Each number is 500 + 40 x the weight over its row's rms, rounded and kept within 0 to 999. Layers, rows and columns count from 0. Numbers have three digits each. The size before them is the row's rms in percent of the matrix's.

# layer 3 MLP down (transposed), 2048x512, rms 0.0766, rows 49-103, columns 0-127
100:521474514502499558507527503470532461511496474573535502595449453501584504461561507490577589445490490514534562486483493453490474459406470474514570570534436444448541509530474510565553485558429526500509493498487549505473499399469568507556481496515525401569622522492458513530534570435496487539475443518477458514484563495495538498490533506536484525501562525453479533564484541458575590534488
110:551525546444480393529574529506495555521518483434529541549567528520522552420496488516495500596520527546481591412476546538500459529493407542484372467554551475485492476537584438450534544558467489499607527486516476513482486496484525502540496538486514498484493485486540469448536445466448484484570455559462503492515519485507469464513471488522433557539544550535497428540534495468527547429436
103:503495578473524516512530553494473462542532518504486487383516518420488497516485488464544530481400543485492473404490559456475516442460465533442542530443464502530540420456450563488489529533498497464422435518486521534537501492522499545527542464421519469470492498519440469516513514564515508489470483467467528455530492537521431499549462581524478454559497469527479526492446467421454500501516
099:577487520516466491592493573528533515488524509521479515548479533500562485538564502469541469479507553473515427503490480471528528451507471483494499538517473464522471569435503536482505498554512484525464523514529543508560497539474521448462472476511541485435488518428516511515504508466470480443471470480503541493502450456551521508505488543506501530503484487552460541511529514494473515509496
094:509499434493506488571554470448545536522485527465540457523520442520553544529515422432583512473510476488465425520501480527546495458497427497481563454539535490474503503460625509486512471488477517512510456539500539421458517557528443485514471490469520499466477441558515527549464426432482459494409549549453534430454471535552491468460454473512525456458487493501551491421533560412549544515500
106:411497511487478486480537511483474457440531499524547462505463498528505495528530516502455487527482507454589531537515518428591470416565612492450535515501436475501465478568480514507546570430475494541462457503478564395501485530582568538473498478540496518533462456490483525461498497474423551503528513507542498543503546485518512549489529502460489484475383490488491576500478552452507542503539
105:486425487539415488550483568508515482511495423488485524514512503511461538514500517503422490487539444522513480562527509499545563548521518491532543500473504438506545468508529523489539544534504581476530524537478511555534421518476492467477539514543525481559483572499493462416465514422515460437452504470518441498530531539550426536545556487540566467463488556488492544485423520502523466528542
094:484494515454522500484477498466463426558524503540468485490507487436518523627561453471549453444464488554531491456456550510557421449513457492574554550493524482552501559529502515462488497454458548516458515427472472555469494455499480452501518449550548500506456492492522515517488531520511482494444437463508505507514407484491520470455539525498491540480417498513558465484541457476501442506570
091:527524529529523532517503522535487553479525452479475509523543490451497513466511470442540470430480628511457451447506542543564523534508491519506510538524505508415476475500456478524543541468498452508501452518539474546496484474523466450484414461442485466387483528547529480587494479529504471521521476416512440490527544541528519553514501479521481511545513528540578460539427493507501417422475
100:498586477494446442539565547488519522481583494504487440518513431565529548520533474501443520502526536505520488489560522513580484516486540513525508517503529441481502498406533497448475487480542464451508601497468530496530568437507552483510434560518515445484499514444544485488458516547497483521538460465461505532474533511520514463526512526473519459493522506537456447530517447510498456530509
103:514515471560466498514481472516489511535485551513536529506452530475499451519464560526528603509507508498485472457509500445485491458590548546491542440448465493471536504561522546482567453558479468446500483448536482489481506470535526470513540462450509519490460527533422506469480402534494506431450518577546508515485533479564525519508511511484432552522495535526428543516568466512506457528528
094:497491442458522566534495484454478569537507482539466475491563411567519531439482508518535478576549495464535505529537441505526483487552503513501508503565462485495534468522464528514574547533509522492497470520475440518511518463464550500483464512488535489583545465460484565459556557473494490594445495439557471478587483475479512521510508535566531505574522426511514478472509516480517513568479
095:479488524472494485474524520492497485540506425557455555519494595451478525474482464464576439515560385537502517609502471449477542523514497462523504522539433494489523557529532565534540495467498552540532533564494520504506516473496462479479440515513463501519475470544468455388373549509484464487520526531569539561478522510448547474503464424548466503585524491550486469564502466499480430464529
104:481489511458506509365474499531487497498509503553460505532458504472504460521492547448464501543457446488499497527466526563518437497499505522415487555471505576467440440492528657498505499508538541441534427497509481499509475515514571498506547527521537452483515436556520509458492491515437562483469508488562456488474499512520459491523458502473501484574466426464483465532544466588495518528494
105:469562494496437489480464502422501474598517447511528526553505442493476517528440456503453445519484459528431520548523554490458472480566410593498402453471426497427441471454561530488539480445508463474507567489503439502476460526604425530520492521479504440524502446579469507541422543430502475517506552515483486580495535496575484580439539363509426521482424558498466513475423456489518498508489
088:502529466415516561542465547474500516580526479491506562577507552500432525539566493521530554473502452487490504510435571422490452475474474513490464549577498522538560524475504436508551487510490505556501485439490528441534452549514478482506469482450476539560441504587521549502548547635472419554499548484522530499451539510525497494521526471403480555450461484496519526538528559517489520459574
088:507536522547437475488542536493525385556529521511507507476457538481550497471475528502541481501499484565465451424533524489548592553542548523534493554471483518495441460495467549457548531492432511521493493480501500512497402487520555511499563482454519525483487445470552503387484447485483518465431503487495396448474527558441534498573536415525466508507503577507596430509480558482512504452497
110:483495479521507548500526485541461533481496465499450515485524491527474498501500516604509440441597490467500569524573520434526511519569463614533543561515558505515436565470496521579462512509489511510508431510515493490465536529495459526505500494474465556510562516446563441480497543459497412520531480532476510539601515461435478544562481452435443525414533427502478503460495440450477457551509
103:502481491536499495463495491501501544463479491490509591419434523490502472506519476444491458464504525538475530513481528486502571519460497483478537497513473460504502488530476483538448475458555456506497568571538452478532452481402491512474519446506454536534513436505483476461476417529520575471491554539497490462495581500415546473525488531542574497507480522474525519535478487467501446540481
096:533500484520534534497530513491499489517534537471533546495466549456551531519490420511488516489528586475488518485510490483553515511508380496420455546495466511458514519520555492476499525593438570462530513489510526523434574522494597408505485451534560473501467447482478455474493499621452468472504532524575471512520514509450486461462550498461491543494420503573513568513559510533462449477456
098:443450487480481508536512542474561538521557435413568485470531547509564528461439493478446500453536518490501512485473454503536496542544486483507470472512436498487477511547515494542505551526466527457487519540554487439479583500514401515491520541450463467524467526541508526463577451433504447446503506502476449538488419377454487513528494509495465508580460519535500504446507504518491500593521
092:471479432524492597490480491552512557450461535493506454484486483507554500476523531487531554439538475487585486496490492480531545544543467529533526580516518491511531486470477560513443501496492522500405467492541527507461508499491451520446502565538532511560512591491487488473464485548515520564466508525540444449476475442459497541538543490523500493451488540486521483490542468467475526485552
099:474501487459497508475420526478420487511514531457508458539546458568509538492534519478470518504495479479531513473547527553489524547562483530493506507506509516456493530533552427472529471523548568481497455487454525561478479579515442450485468482519489497477502573467498515504479502538463533456442505547532456546460476530515484444446539429509457505502498428460486575505549527529512406466472
099:505558428483474502505490500541558483483486529465547595507516554486492522511490540474511456481504497551480497494556502423583536462489482540515493559494449548462539524475509475494551549475510492499504462461486604554559480448492494502474504573498492540499467490510488489466477448539568516526503444486536479514546525567449545454464460512517418530473522462473561405518525506530524530414460
103:501469508550462522463552554505489429470473486511529460502539540532507434477492501483486472458481496538587490513446552424569524490464567461482514541565464461487588491476521474451521481495487532522500523537547532508462405547495598456473548491603501542449498490515533467536484556432507428533463520551473504532466462544555474497543457502384542532402535536504504541524492453468487539467539
098:528490457537499521504447527501472497538555509465455474482537543532549527463455466418532460509528572520484514559478574515532568539498491497456535452474543480515509459541498478549540461516534491402525473580459433481522487428473488505509455492538530487475483529575500465491480465544475471551453527526518538441507443522450408509430515529475524499510502428481595522529424446553475547411502
099:491462430445508427485523601488396529470488532451568553493429466550479539521530484437472518519535492571481480570477514477523491487499525527449499420477478511545510522564462455562588418471420485512518519559458532459482495545569442496488482467540535431462480438465453508537510477482476580435501520435537477563496430490626474487493445507536437528533484440450496511512531533518539521510525
100:511509513503563531487513509506441496489534590469475459495583525515505515513540510510488432466485465543493489422525425461498470546470454489486497480500521472552510470476489516541476534454465459467516518474538498461471472491479589467502564509479468502458507381510431546449443500409524490469479568447494397487532533589555482519542407624453487504409489568541499581534522437455597470458501
102:468510473491496461543512452481518493528546540568454492535503562444510492522504449597567508529461433474523534479482504407485488463534427534499485508471555476492502443465496454485457499441540472475494567438492516500511570492541459476490533435547489512572542519390513496449452494441560502492489536550501529480565513441441554470515499535510523456508521593439560548444488443545493533471496
096:491435482536489498508560509521470538474498551525538514546537566574451501558477551516461517483498550535498445488499549554495457482549492429452538598554477430531509542484493499458511478552528511478501518505463503486520477511475481415457485464540510510530533536478456501477481528534560584467501517396536504475565529471500509564466459483526417481525530508496447481521556497478577552490449
112:511546482564449488531493493489465528519503523400460604488572428504594494488508534484511498508418522456520479509534429557479537402515504431493413556517512500495497496512472422586474481502540468470506476543509532483566497491499463492450528535487556556528504530533508465477498546475489497493466505512472538491531454498533483464470501541532502541578518508477538504476481433482480453547495
103:540549498521562525477537531489546487503503506485559438541487592530474490499549515501483516475479571486487489495499497446496433514536446492481444420497538491537549454516535467499460436555485530513566514483467439524502481498477470472523520491514503480489449465540462491468474451519489500544540490491519485486502456429478516529510455479602529492526479479508494569575474520491563491523588
105:553552577518501443577519494469471580507521559517583467531479414454508535408517498564509499450456548504442530544500522522576429551507536415440509544519494467424490499490428520502540478486456542453541554520516499498555481515595503484508626530560574536513433425454481554516483517458478548575536538521460510473478517516452449494448558537494425551563465425492530481405538501491460509469480
089:492508457467499525490460501479507531457539529454497500545512452520481521490494510459481557565553524536534542499467526461454471463522500578593438533517504509481555517559508577470534519519597485517412475412543496486587532433495436492435528482548408594547472513540538506491466464513478522550456560520521499530551609502486466487554507503422446446516521422583534520505463532466523495511521
101:497500538445513563483484474461516495502506492448492439513446501519501500512501518482521519504510560507451503519481530436491444514492527519561531565495509670524491471492455546502522445551518457478491551465522498462519545473581476433603453519447539461517486564434598546514458499473524486453489442546512527532542476486502478522446552450575448508567500525511451458534559505502442519471512
104:522529502574570463502519409482468451551500461487447488528498499460509559436532556540494478549556478476541458483491481527439486514499532519484477488465449513514452548512478569413448482485557481436484495535486522483486526485478519450526498548577589524506470531607431540470498541497512467466486490588479483494539498489504456482486468505563501477546507488521464515522469502537493551581471
094:505431530470465464510489508489534492572553486512481472403495508550487496507498519468498462507536469483462587489492518547536532522470498461531527541510492484494533435504572492521517520453477551558472512437495382587551482490451503510485529472479561524510554518439493486557503558535435439522562476438529473499467518489504492544453563502511479540514489522490485466400555604509504479473507
094:489488578538500542502462506451531511526507435498558490493528483441419452441455516455521460540540517485532557484466528521546493501510508474571508511547549486566546514493488482437470446480490510578480442550496491460530451547510409516459459536514447477485589489550477500568486542532478548510453525528563453490448576534472520449526491483561437450492519455442498544483468565520467478529493
102:430503600450485450572461501466491566508485529528476498537465582463498516532459494518491494529530503496503590514490510568521457474398547547576512534506510517551460509499464485540583465429440501501470525520613531568583540551519548500513514526530477442549514462460547537496477520504466472415496504438513512436486503500505392547544507480525505501422491529472431495560456443524499494500583
106:527462521514513485550441531551439551483471442461500430517487417538473445523582471484494524521417457505560494531497491450534504493441494508493496578561477514459500554518569523595494524540472489538510548522492510516509489467495469422521492549512454497478484524520509501426483460527532523468509522567464515477478529521463462474513502471552522464543559583492465495501502536495443556467477
093:408430518427541494518468475438486433520473453481526502375577586485482511502491450529543492508511462452548481447548484510421465526482421532554518460507420494418506420490472559563474507470466535502578501512461550487509521461419520443570472442493423558514535540534513494484449512515523561521514514457549506483490475524471551567508454464430509515551463456488523443527530545526524438461454
086:485601511486511451511541505455499519499474459546433513481463468551513479600531520506510468456489437459479495479482597451468475491444531553481476552504482534551531435546508531505443501477484500562488604483539510524501506536506423539485489449618553504492464444452554556549508532494486587463447494498550463533454521457500531473510549431536495490519478510528504420488521485519496572501497
094:511492483586475508518423512496470485491552502461521540372522489534527525477519453486418531500420501450544453545521499518433565524456593454495536471516476451534590483520510507542526565396547525448441541497514450479538424575486477505457493515550461529439479546509457518480456493454456578555573533520495461502508536522523458535530500499514488512465479549511559475511549509560490458514461
096:553521475442482495476501451556489406524487509477519480497478543481461538422456567482528505474542512542573529517491508458484478492489454519472544471507498508563510511516441537508445445520516497490469503504526478416503446501453597464522517549447499478487497488554508521487532574491542548481475522504507543425531453475432496520565419505503480418512522518544552477512428466461471507477451
098:506485475560496512530546527523521507533460523528548489482530525531477511536578522515469493455519495470455504525452470576523524512482533525534480482543523534508497525514506464484552522510532496453514530533440483520529523517512480513477555476454551434500464502556545463546556402454458594498439513463542522533558544422530491613505545474528438531480509506455466524458495439517551483502451
100:558460485462448546473516476511512446531508511552512477500523445493477514514541514511505526516475572475487501503497507539482544494519524461514548542561495558477468511477522533450498516512498463431503525508578499483537544588511464534465554474446608504458469481448543482483460472500517526486480420482603493473509508419454509451517470491587518507498463473405501503515491497447432526492570
094:466484478501518504518495448507528523478471465519450522546523500503580471548529568444508491491462549423530467444488473540507535458512486527583515499500508500438478451429474567486479456495442471462438527475484610538538519476438499532527520518474445518505570439469499485522484488438488575482512422519449413480490497508549577520550503456493463522619553602532519523415488539541433514443509
096:464479540514518502524541503507490444415566494471526520500477469507408478496491510498485520576504445590519591489486481569435474576506505551496516506437449492530448444476498524442492529475501489501524483452478485443420471505498509537481552518527544544494512510546490507472431554512481542528513467550494533533455507449464538459556490508560546449524476537518507525470486420437482514493436
104:458530549432541472456507451504576458518522523557428551582460409524468553485470507503500522432500528470494475519511401508442510489445479521427445494444524457501522510513477495536542529483479535494505482506517528483448528527625479538572476523497569524502454516558465468558501552566508457464530500517500531489496595550510535554534462581481489522501500497512465548529508517497568492538459
094:541556470476483513503534517547487517510494523514601502524512462547486497501567560564526496522482517526469527442515535473517518578507451529551395467527487553559461506496494549540568510476468484431582486436559440502462524502421513550491495494438478487543521542503568587477550499566515546506538568517503451456523554479494492508487519454558532536492532485497555497487453477487564417497514
100:493549528565425480469566473481567525467571466549534510488565479554520540590455530493398539515487535385527537545484486474395470535562514482554480525477515482517481498536473521435487579504534480447468579496497485470547444511545527514511513495446477500528479483573534483509530526457542571516539521504523547509491475461458485488484521529503512543539557400585488476472497558516529502489487
101:543489528535550552478512504552458529539526577568492566470505500536489492496502542550549457418495588439581494509456487523527492526460465402506485561444394524515476527478568473435479484525540525512520482508481493462466470431561469512515516486560491519465449549461532515449586444513529511520498564387507565521535511523426454516534566563482395511485419512458512552517495450464447460554533
097:468491490468495530417536498494447477499477444538473484488560474472457481506513546491573549482538515500507467518486434561509470490507529402489385569466496458577426451496544467499502483583535526527507485491482521526504454443517472520440528549501516502496501520463393550453496469486451547502509559488485547527511484514488516483486529471542513486532471498548525519515544478499470462413519
106:523505516406404571473469491508482516496469517549497483509453527512464484540539462513447507602533503484511485540524516488497497483510432499488519523458468489468533553484572531448580511463537464451470436453482539522551480552479561499488501561443505513526479593480472451597522477511479545460504487503536509438497459448534471503530541543492549555525509563519459499562476567549503511549446
101:555474491408542528505493488473535470539425544494428529490477473448477505499559429521529530467485449445454493586475495521535561519483471519482537530547578477472497512447569535542458546482570473468562535535570528483468486448400503443491488503464485573558516508491454500552447487566499549518553465620455396455534485459477475495520519456459521440471502488462536591529465453494524556495546
# layer 3 MLP up, 2048x512, rms 0.0817, rows 50-103, columns 0-127
111:536531541510471516570478571500478493528498436543429444525498565536460460559452478509499533521557453500468451462442527499513476506534489486494425529535506500383450528512476471451474468588481483453564537440428553460488473502509486436499443510567473551436466453510513546513591481442483471489543507470481520492575449465444540506480527476518542505530523543523523528561470521507543479444492
096:452547520549527502571532474485544591513504463495445477544505506475500485449514472575518502458492471479520533523554423514467487527520555573462511447491491502499531495493572434558475438455505468516554577451483504468486569487502515482492532561464488488471511449518502519426560519466497434450524523453545442417490435502508500525525456436528520491492426523477575518550456421499469447479481
096:524472507520515569480458438590535441529438461468525496534494507551498480461470472444447409533554503486463494540484486502365481477518565493508514481431476514483460486491503518524471547564490473525489472460531486489520552506575442505428547514473605541514469590526543564431555521500486412546524542488487497509539525567559491451541436533538483476442482566528527467522576477487489466490539
091:482501519521448525478505462530505505481481545503492552441501459427482527450489516501483482487517462499486563450476606542535475559553500481492521501485441484472486433502446469520493523504545525490607433452472498581508484490491518523544505503553474512497510575508579450481535519488520623562515522438555465534536526551509478553515501497549504506537518580511490481499504425478431449430569
094:470555467525566518455485545547478505480560513488492509476481538535472474490422507515458483591459489497482553430452517563453511491577459489531527608497539532515562501547504452594448412493469552463474528488498483547493462482466512479490497467535539457552475451444540480528537586488506522464456563515478503474507541565522491548528494492520561521490484496528484501536488487448464470524503
107:502530498622490513482443457523521493439580478520489500493470555445521442454525532530460554526548489488501483416530523536479543488487505490498527534539517494559461518446450513484511415510512566462521483503502486493487536505452519565522520516445510468515521523492451474470431529449529530526546500532493443537513434520452601526492546522476531419585472534470433501497527475529490545421459
091:448508437549458563424451596492506530454512466508532548467452486486541511511421483463536545474462483508527564538521484502505557574539441543491511454535518524508467447506487495487486514525498463543524442536472516428529449444487487487555509568473491588467408505519472536556478553505530527491487533479432496579471575528502514486515484440498555494452509474524439491485551527537495479565504
090:488480507406550526552487505578516484477507433469441468510447497484430470479572497460469501502561453478529463538590532491513528485461416465511509502504527514583533483498496552510458528450447520514458567455521465539506497477534488518511537549528495546469516457441497473407511467517519478469444474508492494524498506460419490553505527518525590447468520476467533548457507487497530582502510
106:496431494477519537525514468521637461517548480512484470499464536485506559517520514445448493529443453486544501513534550507497485452452465466478466498588501496458569548455478457504486398530460525535446508531473480417497464478536511567534501533516505526483545448504495521474585510491492511516444505395482563454433493460532518480523552493523503400470412494527451500484528515513479452431399
099:505409455495466490501489532482519529540526478455451483490495523516528458551550527525507474495503473582488499566519471476460489470523492515516542442530479434417509519453537502456611446513478494483487459433524553490488576501491481488441553448569458483498520518526474482594486541566498559528570470504504492466511464436447447516476432503543502511579512564522506527527498522478465524505454
097:566519545598501512435483478509491456518534454486493437521545493531537457547515555461449473491482488481462490467459551570552538550439476449482493418419547485496466509482523466454410489414510515454523480511483507419542556492501536490537444513502517515483541529533495481553452426484472529465580468482483515461473587484453491449489509488460495554521498470462505505485443459505540581607482
100:446463467485485529485504542477524518521522478530508439512515446526487502485470524520498572509472578462488536456526487472552490589484420513527491488497511510434535518495408492522595498514584422491495492445502516525523419446489515551427562522544498549526547521462535529583538455555531555473562457411441492528540508487486516567510547561514458545449547510448527492465470497464527492515492
093:474494438469486444464533415493493443410539498531457494519521432496510556483487446541531420428470503485444516510565478487437478602597446559520483475561486456532510540498498502421590449512547493453525472555508468523559563592497487537538475480524535524547511496520487499435508533473541464483469496432504534508423502584536440569485472481385480461510530464434535494500459431541440510518547
101:509535530489446495514432511498508513492491450490474468450450536434522477456482565491501596527508477502445464413585490539474541500541548499511451484484526538489506499521388557485511474476514507448489504546508454511510486470496464492470515447471472489419560527506502531548534504487502407474517491529486567534494479582512490469514455419517505497485479434495445520424484472534461576487441
091:494538548443509511572534497492521495420494481473526580495469534504490532450469510536494509544578448523562429454511497480525552539481504528447557367469532442512498505471521511501483473431536421533500541462517495510452511531509466489534446534548506531438482485479505532440487510529442535597472503511488497492480568494561529511498534535564479501505510486480502479542492505560500483519482
092:432505485492568519421463481542471591507470520544528493560508437501444502530518474521506534506484511422509522585441527536484449441484461435439547479498501459491483494516454439514424450474515439503502473494515478459556547472523531522502475467607558429483529520463477482532419546511483507491509406512540506539463404532535472489508471606487548492518528464526415531487502454452522534493550
103:446496434508500466566501535493518483537476432447484466552486520527539501491499503342505557576507438454511448503592432430436515555502538444463485428502477482546478446524526557514546480502470486499457597531491477492588542537516558482526550530517549480479501537473485485546465567529445489535529493473432470507395492513477553488496532538560528514536504547489482475565489514533543523455493
101:545481558452478503571514463480530514420463508468541555537504515480534456466611482523473442464506510537490528559503539474499580495428442477483476491579494522549509503538529525471491453515553461443485545546582525543539478464500473543485472538445512415544522498439468489522509466439516504534469496479498531564496462412424468520484543457556518514489464445473460493546495499502518453522464
103:531485481532553502501513522429518463545470474438553452517515510495536500511487546459502566454497484439508545507483533519498527492452477501483494515472527496555485510486484565474464490536547397504466541519543511503598458497543506461482516486456508530506544522507555552578484482535545469527459508527542524420459471476426500562485428515519506510546525415485540442511470422488455426586498
093:568497571484513499433447457518507495454436536499444499505513495458493465533570522556501523499516495530492468495503477500479507388473512521533565554549456492572535502509439499493414409409513472527498437463483490518514493482502571471504438513529535470475558537467538486548395511491436553496499477490520529434554502507551498504424497455488513455428592493440436511509476473489528583469525
097:491440552472522449557550483472496441482484447467497492500477503460481553560528502500546482481426438492443541573506555498520442486542478464487471482507543513518542393558551441496503483540515518502495487534511449454489509502492473504606467488457522480482500486454459417461530519454487556442499493500521581496519522573567474450479442471539541511549519459571508549460501491535568457572444
101:580560486479557478473473430507548539503503528523475538519547464473491473507510479556520475491540459528505455434494532494522518537501534483493453379531509507565530548493525518487543512514481527420469445465464566471474487480523468479515566471498482564542499462521537453495462489406454507513498501449533482461621573558443514511511513565521536578492552449457519503482428479475467494463560
103:514487522478511446483553517540510466503522447468455481476447464540519523502462431492425501536525538465515546498476495551526449568485567463477486534504474442518456514540464501434535474531532527482413483489478513573381571533512487487532450440528491538472513496530593462557510497510571527486476576460511434456457589447502440485480559433444545479536487499543519488484488486448441503521452
106:503556495556485456573519529494562512469573469485497588546513530489454522491463461533543444519509544507534535446563487544395498557458436500430513503494564422469555619527530463526493550525510526491484507507469501514564515514517541518530470513478550459472523446478474545491521484504466521518514530513479498517422529511479533489495584579570469503526528455504504536431447472498520505511444
094:517499496450523492528510531521418444532446490423510490504474440545451469481458519552546544497521502458565499397447469488431457513481493573503549530495529506512467530500422516565442560471422478535449614402493454588479477574533496492492540529528482473476583514524501525469478513478456485503525460455455459523509537474541561486464481455526515533520528553519449435420563507502494456545446
098:480503503454505505479494493546469475469522519547481540543490491464460491473522521379546528548573553460480508451521529453527601449466522474542444486418490496506515511590485524509468424493475405492461483543550442511528566560487544529435524485437465469528473458465533493477473537429559523533504442491470507520537479467562534515538508450565481540473510458558486529461572530494530489502520
102:519441466546451521495560494416531453505475511510527444561457475526414571509498595543494465499487539481558493526588551501541492530494506484459476485483537559530473452469539477457460527513512435513491440552476502509452520512492545459490387427547552563537484464495505444540496455566500507476522479443543578463563486483487525460473507541444487405515515455496453470524536484497458498504476
097:489632544442508525487481516493461476522431426477516538493457507461468505567457470474512466550555561488516539494505496554455462491503510445480529409546434486523514536481448506562572505488499505412474487516518498511446509541473512489510479539507504467468461507458448490486529519513482505583461474485559505516497508534513463443524484554475500483517434518439487409505521546427636523504490
097:489499519504478444407522475445522425467523516511495505494418527475550452441478530427450458517479463505558523542557468474531491458487513541460515516531470436490498467483546460535543520497534496551544551550508441478489509431569522548513413509497430520457466574490582500552536458498445489525523523534549512510491569554548526512534515521493516507472514538477505495480516490501476483481529
105:481503550458532477547532486496463486404536481510481510468559455542609496497541417454488445525517561545527465461500472541472487492513481492507501429490560614438538439486528553495509506497543484473462539412527459456485546655508508500483498503498482514490492509466546535471460449487483495452397545483523444540493559558502458518551467465572548424530481470498567562463524547459514463577516
105:421401498465504529488461505531486490535548570477483494511419510499561503524476514521483512444509505520528528511509441448569518499474501514498482529500410442492482497500443530491529491497517519553486511557459518524536512454512571444441496572540488489486536490470545548451498468505458540497480498491492536517496463464511431530506544510474477467437547605497512430513503533451446507493470
104:585502555469497411475502550510434461546571457526494487584451460474504431571516515532532562514524562513520496498487490488481521521482466463564534484502510444490467588472451466564468493459468454492552458546457510495590551474493506473586455529553524574541483491522483521491533544472559491480464549480481565503429542512509518476546490469510511438426511408453458528428602474480459515560514
098:523545434500452451486529483461557487515442504563576514481494465443546494507485516522534508484534481434500489496562441545519469530478508425467506473430504512500532552494483409533448489419367507518584496557477545518474466584466528488523525488458565448502491481461491536496544500457465542451547513475542478530516436468535539513490489508570577556465482568486440589465497529522461464438493
093:515468515455497466554459502499525480482437547548485531461435546516460472465518529494468526507501480477554510530572409437518468479486461485478467431372528579447504548486514499544451432526549563543511547463511512544473507422497472585512532480568529550485512502551477465552479488529483526464516463445465555521481489570538456545502469476514490531439427489448547531516524483537543480460485
102:437451486515476465552425518495488522482494474475602448542521505445481518525524481479500524501422428525491496552483454529519479543510511481513480519571506511533444476467529459558580476464520538466463472496502475479489454504541497510493471513482536485502524524491510525505438522508494437502505473489460480448513462514495520455618495482533514551444555454543442534489490520522538551493481
090:504566484656493500496485462569536401456499470446573485415485540462450504523480499509479502484427516531535475537516526511493512453497472513494490463509517520462496496546433422530539492493573472531519522606533581434468489527545540566547499532510505444531419498517531530454534541452557445488437501493501590500497467496429523501575484540537500495480496481515419452505607490505446472492478
101:474538506494515511495559506529520473510491523427522520492571521470456454521450549510580565541484434428403504582501536520498477550524489539466522471497486550515470488560422510550582532578471484475464542472514565458494526456497472569526542397490506501530536517557577446522603457485506441509549509507506471565579508539450464493490485503453422510451494515492467528457452427496521471561527
096:496553501526488541483559437455418524509508454417497502590457458565500540470522537507544480459538494507559587443506498386478437451521474454441534575539482564494535528462513528532505498527527479474523512538559448472507452538532470488519504523491606461528435465514502478548531508550445442517479547566499456507531458426466483433505522531547559501502459555528516460519524535499508495528457
096:528484497473525488507509469489494449484567503520519516561499510465523536525433465466521550504506513451493537563398482479520532483444488528440514550563479524576455517492471549500483484529518445515537541458572497496512487505496509504438491555487488617458514462531421430485546486445559522553482508536517501545563457502474471570541498442542491503467462535518520519497504545484477445441499
103:485538516530529557497515522456508514469537534492537502630526474437557512522519527462507511503437510495528529497511453426593523469526466499503522527508557511520489567490505507489468534529599535419495592443596468498544512525507467508450453544465608490545586480449467533518532536539455451557452560538496479582532540471498492470498549513533462467422491558500457512479518471513501538521495
104:492461545556472480421543513506545513530536505438502464533565468489503528410474469520473525511518522461523477541476436508494519483556389431557520495572548462450408584487520530515533475535467474477476406562521479455512490546539527459510486504422438521530538522533526496436552483491542402454547480495522492460561521522529452482494487553459454497465519472557529526453455500518426427500479
097:442478537446489545535617487526565489543505540529446441537491469473503531451501513467542503516515455479502499482463470452511522523539396497534427500475533518434422489495495543471473423537428520518506514472501541454487507396483507487535442510499503484554524480498538496513491536570536399432456518486508490525552461531525515523517489513535519504493556471462498547476498536414505529506537
097:499548554508516530507497539502487581559548524528494472496534393494482519468555503544491508462452485439497524488484502581560510491478497458480453502482523552498481545423470471571551463486503491568463571475489496537496523507486451536512469575559571520490458493489433490531573501454506544595587506465526463489498608457624465469485577510527463593591478523512513484552498517526512498512560
095:452525514455444544460459501473558484500574495489450537545460477491546555444468501495518578468595432503482515551526532479478556470527531471465527466479589454526454517473542505549457447440506524616442507462488560530589452505504525474496480501520530497466489517459508458453571577564458418491527448488567489455503484499465601450528549528486550453489530461524453522505490549522547513497534
096:484533495467534562547504466506501471533480563422537490406543566479501396481488518579497493620474598499495494483388436518467488532499488541518554483538505463521448460450597523502510440475520495441520482524416512487494499507507520492435511526505524482491490467495536490525483461520496569457509469404521508423462550525471524487457391492516510486469543466481515548553432472511417442485522
095:484535469469483570494474518521449536516509514480538442504476460457488508528512537506501502516542484520465579511507554532552408536456480533457370537503505501580490513509542479486535490516536531527538519505421424523467453476483483497478452488563545525505488544542446456476530485516492501548514533456469566501473470468431484539548501536549485456505611535558511494514559493491496487488438
091:548472480491563491530476450502507500493456515539527449416505479488494515464529452471478555548489499461451491491471498477520520565473506521523473537488552569554492529596567447549566481468510525496506518513492548489543460524479601516488442539569471529527499488474501524494522538424486472452520554569492413497527477513481506495514416487455496559461523505560466444433457512512433520570516
102:489521450480414473450508509544536479504499542495507436448550590469534571527526521546467552564551524512465496504505589452561509569475506499480536509471401473504459480497426451442461515488597508532518538437472471586577524422457501514521561434475576470443521504377517522476519532494484546462427454451466511520548532498501561433511523478556547463433475527533550499482558450494435478441518
101:460488495466507512558503554498506494484464458502455524457512483508436497440497356445479399505490490541567488581533523494518360413446494486423511550437488479521537520556505513501482440517469489541480447519432423450541516492499459475483540500539476575490495544463554421485488537440495495485469489460510496504453505513519509482428463504453509478489451497499531525630602489446470525565467
092:471456523530463509506478507531475588485492525473413528516479498456469555422525492506472543519527503552536496463508469457560507463579450449522538454485415489509526517514566435561462489500494520503439555547510518505464559470496576539469459546551516534500552500483518495509515559538467522512480500507584537547533454471526521569478544506490518416535540486441479533572436491473532496513447
098:479510547497461453540486485519609498477479501524492500555531474441541522484498542480482580500517475462422426492557504525440437503582502533514458470583529527482532501501518483488496490516510497520535480518498483512537522537432522491558435477464553462516539417493490530492470572433437494545500521547520470497505576536445492482441483446531453476485480467462556375449532542505547550483521
098:529534540497474537507523522508493421470541555439521486525569512467460499436418484564459503464512457503495515483472514404599508517513511518450550431522491501426479537489519541534540562400518489524447455490553506504499509518474472535527531511567511522500511489504556506530486565482519459479474514458519457481485479424529451484490475524468497442479616533553542377471445474474558489535523
099:517530528520567474533589525543426498515533487525577523505515418489443549519410529510574510448455486462504455506571516534491464436513542475481507418499532498449567521508495480515468550449508560521495520533528524491442488414440461520524464452496466389533481465481481475514480542450516454428547403495470458481584494557553488548494483492466422495495500470457423495529472481501579429408513
095:508504501522482534487535445551499471515445472469509522475523556458493540598499557616526544560505606563525581495490472443494532551492478453506546490492496523617432513469522497501517482441510496529483593419498459503469540526524497516575439376462548538413505522524559511476576516476471464516474519415514570517585421588541482502499496525536525539533583485507492478490478532486506518478516